config.toml
n_layer = 8
d_model = 256
n_head = 4
n_kv_head = 4
head_dim = 64
d_mlp = 704
vocab_size = 976
activation = "swiglu"
norm = "rmsnorm"
norm_place = "pre"
norm_eps = 1e-05
positions = "rope"
rope_base = 500000.0
rope_fraction = 1.0
qk_norm = true
attn_scale = 0.125
bias = "none"
tie_embeddings = false
parallel_block = false
init = "normal"
init_std_qkv = 0.0256
init_std_o = 0.0
init_std_up = 0.0256
init_std_down = 0.0
optimizer = "soap_variant"
lr = 0.00617
beta1 = 0.95
beta2 = 0.95
weight_decay = 0.0
lr_head = 0.0105
grad_clip = 1.0
warmup_steps = 43
schedule = "wsd"
decay_fraction = 1.0
decay_shape = "linear"
final_lr_fraction = 0.1
batch_tokens = 131072
seq_len = 1024
doc_mask = false
z_loss = 0.0001
train_tokens = 330000000
steps = 2518
dataset = "wikipedia_en"
Each number is 500 + 25 x the weight over its row's rms, rounded and kept within 0 to 999. Layers, rows and columns count from 0. Numbers have three digits each. The size before them is the row's rms in percent of the matrix's.

# layer 5 MLP up, 704x256, rms 0.173, rows 0-410, columns 32-63
095:514495494453505506515501488469513535489528487510496499453494505557534526529557541484497477452505
104:508485473494524443467526499449501509473496480476528531494539540485552511544528532458462486513533
093:519463487472510516493471517515505490446509504511566494473472504465513481517497499471486510515501
100:538492509520512489513501471519468501563528537495509500503504479524463542548516569500526456503521
098:488504511457504519494474482494479487491503458516525499451486506471480498486507502525475471483523
103:547523490504479530545541498479493524502487529509527489519507503488550485494445527519478520519535
093:494506499492544485445493488451487493511502496489536524531479505489513501488475506547546508551499
094:516520557518499476504487563484515515496524482529468476551524451489525507523517510526508452493453
107:477470491470523442495473487486531489504518467494525480437515537514473483508477490545450509517468
097:482527510517502521525482506527497532510498484513495473469515502508514550503510484550469509488476
102:523522480484453488494478463462518499515509508590540503522503508480479496525494494494464559537517
093:498487507530534502479506464516512480537508482513502495453515476553510520467550514481487447552479
104:478463508547506468460444477511543521489507514468534499461489482482517514517521520489517487524513
112:479492508551484521548481532492542539487499506505532538515503484461528509533523521514460492521491
093:481491554505526516512530480467552512501528509497441496484502560499504516508489473507525501465524
107:528498530504478478486484526489497513488500470499476495454455508525449482518498483550494466460496
102:499495465512520465501511547514528489518462503503503496509531482515478488479501480503494549475484
095:476512484490503461451504512538437544519526523498474490451516525487510508507471500489485548526520
099:490462474512481512503509536522493514470446486502499518502526489438494497495479501536495501528537
100:539512518475503475495541495513507481492499507489500527475506486494523519472473510543479483538505
098:499487471498493501495463510524540492490498515499483499501544448453480489538511514458498478527443
105:479445498487476533513547466500479508453488540501465496486444488527518458520518501517497510453579
093:440528519482501504460522475526506481505471450524540513455462473466518549451500507511480509498484
107:510525473548554540507470505505481507474486557508523479482486466472465502484524492509484513452490
090:513497521518502549498495508483498503506481493465508477508500477514560537552522491498543529483450
096:514487510484469544516472533492478477516508494539505523496514468519528505483534458487501482526496
100:505516488523499523508509480547519464478493497517456512469495509521522502493493497534483461502510
098:508490467540421521509493516499491519493455480518461490537505469534473539443525485544507511487515
105:510528482497526486484546501479499541466511530491513485457510506487529521515491521538523500478490
097:471502531520493478484521455492489498503501464506457563503444536508517526545491528543480523500459
094:498516515505493463533493515494472499517509497544507468473497480524527478529505463491490516472509
097:467547519514508508514516502508502503541540476518483473499482512475559476527474501489452510496421
101:473498492434470520497506522535487458450526507502507501510514478519547534484491481502530509501435
103:519511493450478521445550487493513514500518495469461532504503545475503496472514453476536512479516
093:499512470507504520510470497468517469485501531490485501494462480513493406519485542461448470470499
091:515518508492496487498557480505508461496512522479534515509510492534466505513488518503512498468503
100:508495494475494486514510533468490521487468472480481505522470486479483514449477508533462482545532
096:469511545556464532465496504501515489459519485478450484514510491515493526463494448523510504489520
101:536496499475492500484493493482512540456546495505476484512526533495508521526498499496497497498503
098:519508533514479496503522520547494537456474498471511492512425458518514498494513510492504492451480
082:503498499509500469491518512513512473534519519504460500485495517491517559509458456502498521481541
097:500479545433502530487493496504517493496502504476529494525519507520478493490510494515499467471484
099:464468473485548497484537512516532472502502514514541538532491514550516539483494492478452515506493
109:488532512461518541513517500504540542498510475511542452497538498515502538475493463501529503494524
095:512464493479489552471472510516524489535499510507494522505482475474520518504503500484503520550516
097:506470540492503511439526477452438532502473516466479514519476488496467518535532467511508524437482
098:506480491527492451471505515518501524520496498480434443468496489475509502508498489512485454497475
109:472484439497500478485506519508502488506493520518477517492503506486498509471490519487507524499494
104:483490504541535499508485525476483502489507498505542516525492503484502483474506462494484506523430
093:506548501509511499482541528528501501484494499504478474543494490479532476477469469538490510523520
098:491510486480513505528499530509476533476474478477495512490515475522512470514501498480512536510516
104:475479509496510475480470485533497506512504513471529539517485501452491500487492508522516513511479
097:454484502448522513515512523483578499547509507543527520488466481523505513488549518516531518487502
100:492491493521473510493490533448495519536477466501482488554511495502508532476520506495502504491467
097:516493502491515469512512535528486492477554510505529521512533484500449534536476514502465486473483
096:500503510505477515470534477486483495472498527484527521535518491480481485497519454481522503561478
098:528480502519539486507525499479514483478534493471487527465537523460521530487493503514491480502501
103:550448487524518519534505460497464518441492496478510524510509446515505530513488492505511490535543
095:499463523477488470511543514550461496526507498559539522476516537531455505464452462496538514524502
104:506557513528481448507497463486515536503472472495498516491494469569492568502467504547514535498516
099:455461547515489503499541463468481487476488500491481534448503519525505484523524484506496509494515
100:510479493465531498515506483536475497464517494507489526492500515500531502532532519478537513511567
100:533507469519511564516513477519500503480520464508505541516493481529498520474486500482487508477487
099:504531482486525512499464548500465538522484488540538462533484504497469498505509501482523444555440
095:470458503508485480517455470518475510480486515431477499520512480510530515518505513512521502479510
105:530521474496457485520512486530480514526483530501495489521520495495531533541480486488483473537508
101:522518516554479505476521500507539543501477478501438535478509500512493526470482501468550512480514
097:492496478530540516513541489496497491474456527510537485491474504514504508523490467546529474529515
103:506532494503497502477518498526451511523505518492460492480476485516469501471477525503500501504499
102:505551527479476508516530525510487513490536452527513492463501492473531502440461478503451505465493
092:502509515489467440478518501494502514476514482503483498520508470528466489480511466467515487493495
098:495495481464490492493508508512491491480509445477498482513478486510460450504486492471481507478510
104:473488489465532462496431509488484551506505557435485497464510467478503509538508503472521504500518
096:515476475496472522493462513491511492496478483514531542499565489479526497509480545483517491506513
091:506492528500512516490509516524499501507513499511512562468489510537504548512502466478519514543491
095:507532471502523556486491468530538527530553532506517477484503489471504530492469498468517498514484
104:499450504481478517489519505498502505498482472539478441477520502495423491503493503516481509512496
098:491519510510503501476507526539472536522530515509421529468512528521502495524484529486506462531474
100:533490499504510541496514569501479510504522491456478506500538511505551518486546464495522527491511
099:522501517528530498432530496519460482483478510495481543502530507495500517457480496505470485510482
101:487472498497455497495492532500526493466464528454501537527490542544515468524501460552485490523475
098:532502486476532537500475496568481512498477531528519533468459524490516431521500491507508531466494
094:478518500509464503510513515479513503477528508506497485521489548547509474434500502486488473489526
108:528539485490557445437449472491486465522488507527524495509520533528535510484466487520499512547481
095:487532513504497501505499480488454443513492484509478501472461501527522509554515520482489457464514
096:455504496516487508527518499526486484509471541518466503482493533510510499472490489473525541483488
098:484496443475521505531521513538481490505502500468518519512573448487497492437493502452502483472482
100:490487490470527494483508529513485454496491469474512503503526510507502501480553512458513508519492
100:475509488525483482500521528525476456446551525486514539481502560486473507478532439473499513544480
104:494491491536494471501519535457479496488515539463515495522484538436508487510464494479491532512507
109:507475493521478516457467507513448481493495494532461520488552492532539516528462533500491508525483
098:555487467523523452522508473500501522484494497488517501498521521487506516511491525499506506484474
101:535478484525482517517497503493521524505539481505488471466572552480490495491475497485497536453493
100:527487510540505503502507493531476472501472485470521474490500509480498487509443507531555516500470
108:469491487482516436531505517544490475544520485498518516503526500500496536496540471523508513498504
100:495471499503511546449500476514437526500532498496525579463479462499485468509471504523475519469489
107:473474500522505499527512487526490503512510503530513507451456566498502481456471479518483486513575
106:538477476494492518478521475512460494488520511476507464502448509479496495520514486513495476535454
096:480505512493559512520525494451518498522499515482547529517471483511483501504522491498460490520500
102:487463540540479499490482455478503511494469499484476543535485495524560494498518518490481480498503
103:531494498501478504481496511515513509516473500471500529503484534483491506467524511498467473499471
098:503441499504486495533521507531462502503539479507517492513537531512503500517539526537505506478539
104:467469448435510493507530506490459481534484447520509471558530501493453520479496495483480505499485
094:536505484539529521449485488496452497528493519485508480465512512501523477515520517498514493488460
111:470504516502555499482496549497415526508507501489498546514513492509507511503493488481480498491517
102:513509504551484517484521480488468507491492497492509513520528517526414480530509519520496522462473
106:499470490485511470466493484465508513504484495523492536512440529534509544481508497474498451464551
099:466466541501500475532500492495519492483532541534486518496479485516513510550496527515490478476466
105:528540487426489495525494531495490485517513526501555456508478493517476468517498488465513489495516
095:491474484510453505527462522516513491507535536479510477547491442495482436502497521522479460520550
096:479488502528522517500526551502525478489500484513494510480480511503520534465557465480497531500545
100:513484441507501565489481541517499514530492501507502502536548453478461473520480494508520453485503
102:483528466502522534508486496475533519519522486471446478516525501498489499506487454536493531493530
103:482533527511479484459483474519532534586516464497457502509515490516465477488508470530535483521454
097:557483480507556518504473511453480507527451493479534495507487504505520490452538503535531505479505
103:516511499481495502548532529519506481460515517453480542526502485464500547529495534542511486488472
089:529479525518491502500535525485512531511477535470501490502520523445484500467484529479534530533557
101:550453512546530486510523518504502507497475421506480484484507480526491439484527534496461505466505
101:493510516497511519459498462516484535502492500494464532476504527488556515536512486551524499478475
101:513488483490507556465498498515486539506520532467554496478509529529509533529443507495488466457493
098:546485497515473468487494543465505471477492519482452516526541479479521537480513455488518535551521
104:528476461467498491484532529515533480534512465514527471530494516544482483513526499467481494514506
099:533527479525490485494509517498507491451502544463473526512497529494528504483496488497472467509483
103:511501450457525527506531493492509522530471534483534539503562507504479510472513531547458550529474
103:485516511507530451469520496508550503513465522453468546441523488493486521491516512484486480496492
111:511498472520490549476504511565552499512504529502501475524494505497506495509486482503527518517547
095:494534532522506544550511501537523525503521542518507553534525503525481509501510520492479517467542
102:491538511479488549504502461494487494483460480520534500540468499502504530503511508500493513487474
118:514547468508503511493515483489478487464502491514423542513498505503503531490485499527428452481522
098:535512526508497508469509507487503568499573494516486504479516432484522499501521472506523442523450
097:495459524487451518508560496493503513475513521477475483482482543540483481488494498487496476542515
098:510491492490528494489521521510476487521569530515486500495470434521505535494508472478511492492544
106:443553481458476466483444497496465448472480489473491509545504463500486489516522470506486510488528
105:480500506525492504517531458494517495484546510517504480504503488470562466449505502485483514503540
095:523515531520501472469526455552483521531505467511509516520492453496493469507500518514476501528471
104:513548503504463478489528572471478491480485501479458480506560504501486471534501501528489522490506
101:519539441439483478521478514554432498495510551459467507509509505464528508477439497516524520472470
098:510478468454481511530524514510429506505496481526463482490459478505500518503545490478537483517512
099:492463553486458509459485490463516438552502467507487490468529516461508520517520502510517473468471
109:485487463473516531497461512493485459504498533550472489503498518498490538498481500542516517515468
092:523451508502527495480488483516470475512505460489491479462493462459523491497486473511463511539506
107:525454533539536502569499500534498516509536479472531536489479524494502469497486502526498491498517
093:503513480530507473541472548476510511505549499519518464527529520517511503482535494469497503519462
095:488510467566499465508516536476492513479511510555523503509558472475485511537532505497515499487462
101:506494484497475499482540502514515488490543479516485454512518483476493562457469514491432496484463
100:494524502450533515507539512532496467519500550516498484500465503502525505532495535484518477510502
099:483480496498490477501548479512497522499483499510529487503456471513504494489519503521539537517537
097:512520495461547529520445491470521486499541509505525479494494495453446526510501485513484543501502
102:508485501481489536454476503488506504475532512533519541507460526486459521520515517498532499483478
107:521495513516555496487516511496475477485475465505518478479523503506518492491475480494520520510504
102:504486492476492523516523495530496527468465498513537506492516529531468553511526483483502524540480
096:483503498528479499480512481504526500510502508508503476498488513532481494496504497496474520512484
098:529525480487518471530525518442518482465542502531514514493512474458498508512535472464486529485469
098:514516481518522484487484517487529472513489499495493480516516499458524499447548525476532527479488
102:450521477511537517480444490525524435538458511487512505509511499500510471485467489491486533519475
099:494508455494477508497475507519526505483517493521493522508502490506480498503525501526514503456491
100:460478505515470543496464528470490491493475489454487472480536530464479505483501465538534502490507
100:531482520524545532526518509496520510495506507502475501483454541515536496473461522482487517513498
099:494524520491507497533494495519482520503441559504480501490458465452506484456472486498462497493493
107:520490497497496445508486471484541494493433460489495538492495475464467506521496497471443484505480
098:468488462470521473519482494523509479459479538565454490513532516502527509499546491523497497548512
104:523515498481483494481504557525514443495532532516474489512500544518491498480492505499555467535503
097:514502514527458527478521456495577501477539454451496516479485468558514485470516519482521512496496
110:509505488496482545489521490460512494489534493478525449481491460518508447516464513482469496492519
097:514518473496506517521551527512512516524533537513508505504512480422521511518499450477497464491492
094:540534547501517450539515517489504483493506459453529501479542502511473483489516525482539503492473
098:507491491484528482490470536525440503552519526504474502531493506488502494475495494501512474530520
098:535535535491517501448526570485484527507548516502521486509532473504507521517504483475514473478525
101:479514510464453472540550478512470464502482526528501522483551508466526484517452482496499537516536
102:472491448471455495498540464506483497489468511485528504507516527495478530545517477461527490498536
096:522500520495500509466511479468489485484476486491495485513478530489530489502532509473497543488563
097:523487508495474501476502487475467546506516493534553481506492501529544455504494512476478475523506
099:538503503478509517491511473480492457459448490464563463478509523511524502563552542529472489511517
101:525483516491563510542479463496512530553484496520479526488475502479470501479486478550502488510482
099:518485484512478470487542545450533519493469475493501507501505544515477506531518489470511506446522
098:495528500552503472488497535492527466450506493483505508511502461514498502507517506503499491524490
100:477477482464464470516492505472491508499504521522506490521513497512514469490469538484508498494493
097:539463497509523500479447549533497484487472517447489496493554484520498503495509500492486485501493
099:522461531475499503536510499513505485496470495494477556468474494506463484523477474518496525489529
096:543493512486490510519503503503525474459515495471475520470494491494540502434485483522481456511541
100:489498429503548451494538502549443513473494540512503491493473480507489522467484513531500465512491
103:476448496508491527542531501559526483483491490475503503494519523511495510507527551476475486480481
103:447457472501539492493501448521461505523509497505525511524511484515467533511436547477497484443507
097:517511527464535528459503478505503509539503524466522490466506486475490458463544468473482499554492
104:483517496485502512469515469489478510475479501491482485538508473532459444496491543505472558488473
097:500503462460468507514473498543490497508540499534472452515488485468509492525513516479506515509490
101:514529480536489505496499513550530499504497511505502472511472526518493489513550501488504524509480
106:521466454507489486519531525520480457506480512494478495479517500495523519498529515534534523454481
097:484513566468490472534509474504489529536555516518506516452513526502511486564558516465475474513503
097:523531532530482529456532524502456491528518521447487502525508511488509484512508516480498498525508
094:519537493507530500470478501441514462484447507451475463501485521508474516464510496503476475485503
104:523465546488505510507497507496552516470469511456479481499508516525546495559528444468472518494503
102:479513491451496484423492534454508491517518487476438508485489486495544504491518508468496501548515
103:497504520468490516495526502480459502503477528512479478483442540495478456539506513514523522491511
103:498454504527531516534484477538490506491497525505546486467491491512492483481537461532484473491485
088:532492533517494506513497501523531502435458518491509484497482445496537494509462525471480491501514
098:479517528506509515460520491511489555486501475465483525465511514495506517517488501504506508518550
102:533500542505555550501515539480505489525448487522484502490517492461495534522495510474499472486469
103:525497541484432476525534488465494522534464548500487457488492474519461506477518439459525523471495
103:492524477498509505463484505521538482489529509501475498484480478483496509520498546466489495484527
096:466491516473463494506518500540529484510532489470518456496502479493524495493484435502505534492470
088:493527501484488467491508507486465438504533459526500507494543498477505487424524531442514499503493
103:479470517509473488500486490565500469500466476541501496550491491541536559493514447506461483480511
098:524443467526489466501534461487504491469531455514500511523485505505457462527512518497535509502491
103:518480485512512529526526513447452485486460483478505517457506471491501503551485468482539477462491
097:480508473503455490481522489463489517527458545492515483468477539483501523495511480504525466501541
102:495526557533472500511539485500530528479419466486510508487527511480526520477468513500494493479463
102:555476535559525516477495528504497488499465466504503447448495461469482514514484497563500494502488
097:510501508476460540530549501477487470478474492459476499501515501498506501504499494445471504547520
103:512531463537511487503483483490525521503466519531525554518499467493516500452493480501499541502548
098:508517461508530514495538560457500504515495467484510543509490499499524438565490518489476504520466
101:490492516474467463510474494470481471473500513543470479515539491491488530489499488525530505514536
099:481522468481527470536476503484498492486471516515495469550497524466548500519492513519482493505533
103:478513533460541478468485505546445485510464499456512510503546518488482495458515528535483464450489
107:522453472551479499510480530509491507520486473525542507538534499475541525487509519501469513476564
096:480484519532508517487498435518528472573537489513487518480463512525477500495513515504463451483494
107:536516509511495498501529497514515483473472500470509474507501488476488509540493529533462502479484
112:504498518546487499469504547485500497528496529464475515510507524523520460464568565492556499519517
094:476495536512501526522475488539487472487485450515532477528493499478517549482498527539506498456490
095:503509471507488520578486513477482464464488490480466469507472537485493530505526503542505456461471
098:502484491486549497530457530503541506531497487447484482522527518522507470492464534461513491487525
106:506494489487486525498512509459561500506526502537503516506524486520526501473486512510490485489506
099:500514519503548490509480495522494485487554490485429498493471460488472491466458460522514431459517
096:509526557449518529515516476474472519538485501525522414490520502540490484544499472506480497533540
094:457511498438505525496470466473484524499478507496510494485538489467551489469541465483481536487477
097:457526500522496487508459496497484523494493512463490510519558507496484435506469500523508490526509
102:527556482464502529498480509504500539490469511468473541508498517509488459465514484489467443467502
101:491509447503512492498515510474454487489462462478490527477495509477553482484443471500457501508486
102:542482501498517499475498545491485476501450523511506527512481554452499489462515502496490504538502
106:499483523480476490476497487484504526514479486489505556487512488479507523507517481469459492578485
094:522492522508460501491457459476475498470501499476492537505540489534489500520433458530487481491496
107:500476510502472491506512504526499481464493529518518521506488519496514490505510440474516493491510
095:504487502492528502464517502478513529486479517501447524448517559478505523513532504440487527499435
093:541502521510501475471472495519487490499500479475455505514501485522536501495502501516482501539514
103:504497510500497503525451498537500501476497480480497494456493494545468467465481510506484500490502
108:516514481504513490541513496492535529488460503535527506525515507528483464489500468531503525513484
106:465496486501525496484559495508472488482465495489522488493581493501446484534489541492506488485523
091:549477519483484494523503563516511529476512506555523502502455487511474560516524467496523462488493
099:516448490538502517520540478466514466529468477508565487465501488498533519485500486521488498537498
103:458484467447502518475501468542479449502512478482512530521509540494477523452476508490455506484493
106:478539536464480453515472524501463518471460501474519471517534526497509516477500519481490527515523
098:507554483445510557506522526483502543518485492481496516475495485487464483526515478515497466507501
089:502467485495458481446511535469479493505530504479526508520512489468540500535549510471474496521465
100:511538462506497528520515492537510498502482524533548524548506518496554495491488480508479466526492
092:530496480511494501534526481532511509472500458490474489511545465473509477521456519482528506521490
100:461518518510496493502491519486475492480496495490511460495470491458523499516504528450463534507501
098:467493511499532582499510536482505481508465491488483479461505470509499511520513477543478495482513
105:533547498547463496478528458504494455508491563510514525503464498508506521511459494492533511493495
103:509500453504460497522499503492507548523478478476526466483514543462457477474480494534488500511518
096:528499466515541526576530521523466520469489534514492497516493495489519506493442505497520508478502
097:520488536520519524563452499451499510517482458532475486492464534477514462521490463496505496502509
098:502515579518490472472530471480487537474494473505513500487473527500508478520532475468458483500470
097:490495530498448478500509510523516455515550477536496513502530515513456505508557494476501539468444
093:496499514472498451492492464487465475526508485530527483486466498488488486530472528492540485501533
096:532502507483499498530482495526457514500486514467472560499505507462450485468547464469522504508487
101:473469520514545513507518560532483491498491545487424528511511487493491493479473521486495530459507
122:484474509503491498536470537556480464498510495510517532508493480504478432524466559541541508472442
099:495512495504476508479489568517519528494529513542472520513484488489500507542488505503469550504424
094:532479505499535456474517518446497498499468506471508500482455544446466473491496478503457526507490
099:526460506482533546435515505460502491515487501527515482494450484484512493502472523512479460542529
104:510520508464493504498503508489521489470506553529490495486465516482508489499480497456493496517507
096:502510499471487519477481480480517509509476519516519537518523467519515457498540476486493528495503
105:506497495497510511492476530518520512562503507544531524547505501498530461474502500492534477516463
094:499501459515483513527494530511491503530506532557504515458532474476514474487528511497494462509519
095:519506483501489475497509489480506485499500465508491496538486534511486483507494472518492503495477
099:533512523492480472495527523520476510519471497486523495491534558508511518466576457495482529494511
106:456489485525514529483481500497533495541512505530540510475491485502499500445523457521457556484538
102:510496474519487505485481443487500433496513519532488529483486462458490511515469496484505530469477
098:538517467488481509480488492523472506484512506528506488520518512534532503483511525462484520506516
102:495498479465472501475533528491454501513530529504459485469514488491480493530538473473526461503484
114:478471493507473511521516495502476508432459467496477534494523496536537474511494504495523495484518
103:514511517408476467544477522518515520491502534507447463468477468484520522522526480475458476511516
098:491457474488506491500497497475500500488524505525464556521486498472462508524490502556533511535469
102:462524502494506483517498539488479497531458476489490538513498495484472532520551450521491527459501
100:510484502502482478483541520488467471516473552513465501499484493484472471533494544493510477471494
095:503518485465494488492551470505475493506532496477501497499501499449493522523522454502488485531485
099:471479501501493497539454463487532519519484465526479527530476471538491476503511547465485497515485
101:519505474491465498491548460497499507493512458475534498480504540528522526470542490463480505514507
095:515517486472508493497506510513462496549472520512487524483513495516468471508502479479519527507503
097:522488466535492530458492490499511508494505508476473497458538473516446528512540533492490489516469
099:519495497515490528530526498533448507487506474505468523504458525486496514488505521537490474484539
102:505500517482508489465513525534512535489510447488501488525499480498526513509494501485523548512507
102:500459529524524530475494560469467467496471475516524506535494525502526514506489515457504512540457
100:510520480544474481494510512522487495515496514529494499490485488554488485483494487453492524511495
101:545504489488498507491466521520520465506465483452531525517445464522509485549492496470513470490467
103:493556482473483470465511473512483507540480493518507517490490487522472477512480465501529515498494
101:490486464522484453467450541490484546515466444448534518528470498536490490511490504484541516518476
096:477511462464467531526470532511509514490488483510510521480528523466473494462483495462522441472488
097:501505535497536502520481504489503488477527532493449504541490500488464554521496506470494481555521
113:478528469542506490524481463514534477515504501499503531508511501487485504496525479457509523522519
096:536502488541496473480510504507493496495478500502537457508502466533513508486461492517508532530496
102:494512524503504500463484496497477519506532515495515552482509507487488454458534443513512520510518
109:501488472507508554478483552510482536542483472481505486490539529528488503491463490529537507488483
100:511495530555499487508507482524507436501514487501484474525489464549500478549521505499498515456465
102:486519483533498513496540512483490516493487473506498514494488474470472490544434501473493512484512
099:479523411536546517508512503507488498475524482564486501473526471471473507528518504504503478521486
098:456484518520578487491536483480501490486544493522550516507479467494475493514502506466491508476484
103:487488467474490429527471517478447535521537518474500498559534537581490444511526504479508514493486
097:497477553490483485538463476514501473495459528525496497459532489466563516439504513522500524514514
097:419506480461489455507465495545533513475536489512464490496462535511500501468512479506555512488521
094:522483526515507502520491523507458497496509524468532433522484538488509503491498459513505463524503
095:537495484479470474524468491500498507474492509505499500542509477517528511571536442487498474507459
116:500503503499473464482485460460491527542490523498464510499514470491494546501496503508541510450512
100:515550481486537504481500502525466501477514527489537490540506535450502488518519509495522471496482
093:545480492485517475507526512465491513515457509517501476537496501476484446541484536501511507496487
099:522539492512526492470482512545510469493516468480436524523461473543532472520502490475517423531491
102:521566527474477446471560512491499509506519473503496479495509509481523483485524513529478470512505
100:448477490505494488513492522528492514463480498528539502549515488499490494478537566511500547496454
095:500499531501509467489583515478530492471515539480523447528518511501496470464495509530495492524504
100:469467546495529550514530461454502463483481580485528512511508522547509503492527527534546491500494
102:487512527476529500461523468473504491477531515481533527487521509532498484495505536522527539513473
095:529500495508483514487494468502508498502492506512497434475528478506501555449526504483502510535474
103:490511473528513527530499514527525511442507478543495533485485519496483511499516525430553492512490
104:544463510473528483500505533509495496463488463498535502482458513514497487515488503482480503506570
098:497498524529512482467542519468489503437496469495492467501498444485485472517503486521527527459481
094:512544497487473466485499511538487494458508481501493534547498505497479473510506484522516487524488
096:519480467458488486505520474520553460500469459532475506487520473480456493470498493466465500515512
107:511502443476467506495486498499555510544482517478518519489488490476541470480494501536521489503467
103:505514461523481487498488507489514461510479459513536524523529479497542475481492486529518534497511
114:468490501573498547492488524515486488514518493488503452519524551544475493537506481457495546505493
099:463503490518568477534483466484531489507467478497472488541486457531492504507504509527500486478496
087:501510524496504510498473533465461504464462495502516497495509481516541464469487510503490514505492
102:524479482478477499484495553483463511485521548507518505457463469491483526478451516485558524513493
099:451510509499483476511491456491505507562501529488532514481510536459516493430488507452501481511463
095:470471476478511466460518515502490535456478508499467507473524475482485484501472500523482512510472
101:499523516471511488540527506523494494496514486513492501519446469509502515490536499510453487538544
099:508499510511497543466498515475566446457526506480459473502513472467491481488467482459471489487482
097:494500499557523483486516494467490533494483480525515487547474483526493518531537512484511504482532
090:479494545534457513536536472505484516534498541479515495482493539493492540483491532500505520506496
102:507514450517495476535507483500517521492515532534477477440490499542539507494500493464519467518504
104:476502478509457497503490494472438473498508521517454488495503521544512473510480534522490488491488
094:468495500488496478532502535484491474471476490486481495461481485470472510516533482518483497558513
095:449485533469503487522486529459514529548509524522476522475466500503519529505498452505471498484451
104:507503493494489517467471497517517527514508480531525491499505485494522477513509482466501505458481
093:481499504517524499492481490449506469489495476480515538548475494528506503480474487544500503526487
105:534478546434528511531519464522517531522503513509526521457457475471487490509475473500525526478511
101:489523474509477476520496537503492455489509527484527481470473484499476482508540528475514517506514
094:470502484489507485533452447479528534488468492490525509526517495503530477501475536491495459499516
100:509490506461516502529481549493529556523493518462509525503482503467512452476496530500474515502527
101:521482491496501506484534545456516464500497487478471516504488514563479491536537509518514483483523
094:485501529502452494520500521540478495477455525538495466561478452487471531480506486548454495483493
098:493530495507541471513450545503507462472436472488523523521528488526521474525514479479512527515498
105:519506531500494502476522452543468575514471481505479469508504492537462503500567501430479565499465
102:517497512527506552472491527529491493505501495502505537514463502518506483454462528508481564478503
106:519513490486479484519453506526493470517465507481532436550464496529488486522484524526535508546462
107:561476487455516547501494494525473569497475478524513462510474523485468435442492550524467510481470
099:554515512473507471480508534540516499472499490490524510505533476512508493493518472494499473450481
103:496501488505513491490506503488535477534492476498486499546485469492462492484440512490547499487528
104:518498465532472520511494539510503497538517560498498508498498467504479513495522499515474491548491
104:521491522485486509490526511579509514480510476487515496433470507505482465494519559497497570550506
104:519510478515483526475453463480476500498504513481504520529520546507501519498499493502539499517531
108:439493517487506474499485501516485506522517526506527523494542520521558519534506449504496491533500
099:523491494544495508509487484505509504490506485483535504495497547469483476499498514535504492494501
095:516462502528524495518505502512510501478473503485502535426483493538514450549495512528501456535468
102:522542464474488498531474543498533508520524492493504488514515473510534515526552512538508513474492
093:493497478505487487499485505488524467477471503464498506471509463476477539535492486496489528477524
093:509494517535508477493491480508513520485502507522453513495518470559494494485474501529507506491521
104:530518492517486498513508519486522507534573478497524492493506488467508469492503476493530523528486
094:517540498475498510506517479519495540517442520525483499477516522499525521520524540471494511484511
101:472510487494522515487510496474494482458566507494494512480510504521489492476507570535513515565527
101:497494515497510491463458496468507504536472524488439483482544498517499489500496528504475507517459
098:504529514519507480525496502513482533522491485505479494560535508553529498482525527516443461503508
098:501494504480507541506513514494489461487508514478466518442467511500480448493521437530479504511502
096:528525491496549502506537493508467462510487486458485462496502525496466487512517456517481491530506
104:498471549495556528518450484488472458487545517478481517485478460539558450475516529526513510471521
101:460507514487462469495452555512509505491490482482477518508485534479467500512481498532519546508544
094:490463523533464474513522497527478461450513502493472503483463464560528482465485524523513498524502
093:436536528529501526521480495486550501524510525470479520517476501522544508471489516501491534470530
095:465507463481476495534514469525510408517524480517491480511484489497503460465482501519515509483480
104:499526469505484472506504485502508496492508482482469511511450467482460522475483470448522465481500
100:509483519509464493497466436469499534535484503521515493515487458542496485506482521476518529514513
099:470498553504515474477518490545536520516479487572501489572529504486552489544475448493507541485509
102:512505472465498480480513460483509507457527503476496504515484473510507551464490495454488461501474
107:467489521517472532459534483508535517493507498485478506532484508479455553517503461474500443483513
107:494477503493477488534484473505501461515488483488489525521488504458468479490480522487440509509539
097:518437501545520526470482489504465508482503502468502498505457505523489481498509483496470524498508
102:489478457495510469499474495489554486525498498520533561517519570502482491486501537530512475510537
104:487525523470506505509464502479457509491503464456517478545464473518485496521526469499490487516508
102:531522514534517490460537475473519532538454496504505468486497511480517495516498458527448487487486
104:466549487484503462527501540506515500485551479537524498447536464484446476533529495490481526497500
108:496549484491503520510466483526524526542476478529524439514514563491509490552474516488520512499525
108:517519492489515500511475507493470534518516529496533508533430506501464488516526505488462499510482
102:533515500449526497527545476479502469479555484493511478476498456499522515490495533467485464521507
104:450534471537503537488484513555503527504530498467500537474511510494538534491497544492526500538463
096:505526497498470515501506530485543470504470529470523503530512450498514501506514495523457489493446
099:496502499532500481486485466447501495551543491543523531464516533511500442505483497515457512500505
095:468475497520492480526532456476492496512520525509502514516481501466490477538545525490514484483476
093:413526500510512508457516489501494507476512480510488485505515488474500562475486522482492524510482
092:515529462496454524437490477480512543508451438478507478532518487500480494503528498496485546472508
094:495492516535525529529503484545519527479560520521467520487497520473460534532491499481489491485520
100:462540540547520458480472537515463479463486452500484501527521514472467503523458495475474541535447
095:533493520455514460546466509508475434463516525475514500531476501506502495469497498515469521496501
103:519505500474463530477473503516500514433500513491508523480532448509502506501462463490477463525497
101:513522508494495543494500480523545540573497458507513515494502477528499459483498500513536467469498
110:481490524511509480497533490491485495477498504525486523501476524541504478450519492468481535522546
103:517479502469446484504495477523511490540520516463433483543501519491501480498480495518534516516470
106:484449482491477524496510484538478458482472501482517482525509544503486459460500450490464443513508
091:511525483545544518526455534502509471498504478511529525508541537522490527537512532456498497464545
104:495523464486497492501554517482481452513468490498487512493505505506479454470545487484516544531463
092:512497495466551483487558537510530483536466546450511487496543564468515494468521501514500485469501
125:557448499507522461508496506517515515462522494471497472451478500469468499501520488528516493529484
101:522488548490503494537529530500516508477476477501419469545503454483505489489467536473473475509496
100:534497499515490479501527490473484496483483535530537464564527535517473512470524487486490523504484
096:511531539489532528499538506509497510521510504492483509527475515485467515507506492528481484477568
103:520471505517460497506527487532472476438498529567504517515544522434517505536476481505498522468529
097:505519517522471516483473505503518539531507435527552466489522492581519472496518515526506480466491
092:481454498530494514508516503516499488533524496476505498480493490519467495479501503506485472495488
101:487477516493489497462474488502516484534494513501504485531519538508468513473484487473483493471523
096:520503512463549530458484526494521526460509515516516535481502478471533553499500505502518497499501
094:480545502449497517538483513520454486504467501509483509502486532499456540494536468550504507506495
100:475468511514490495515449482504491530537495494498455451462491552545498487506501501512485461482506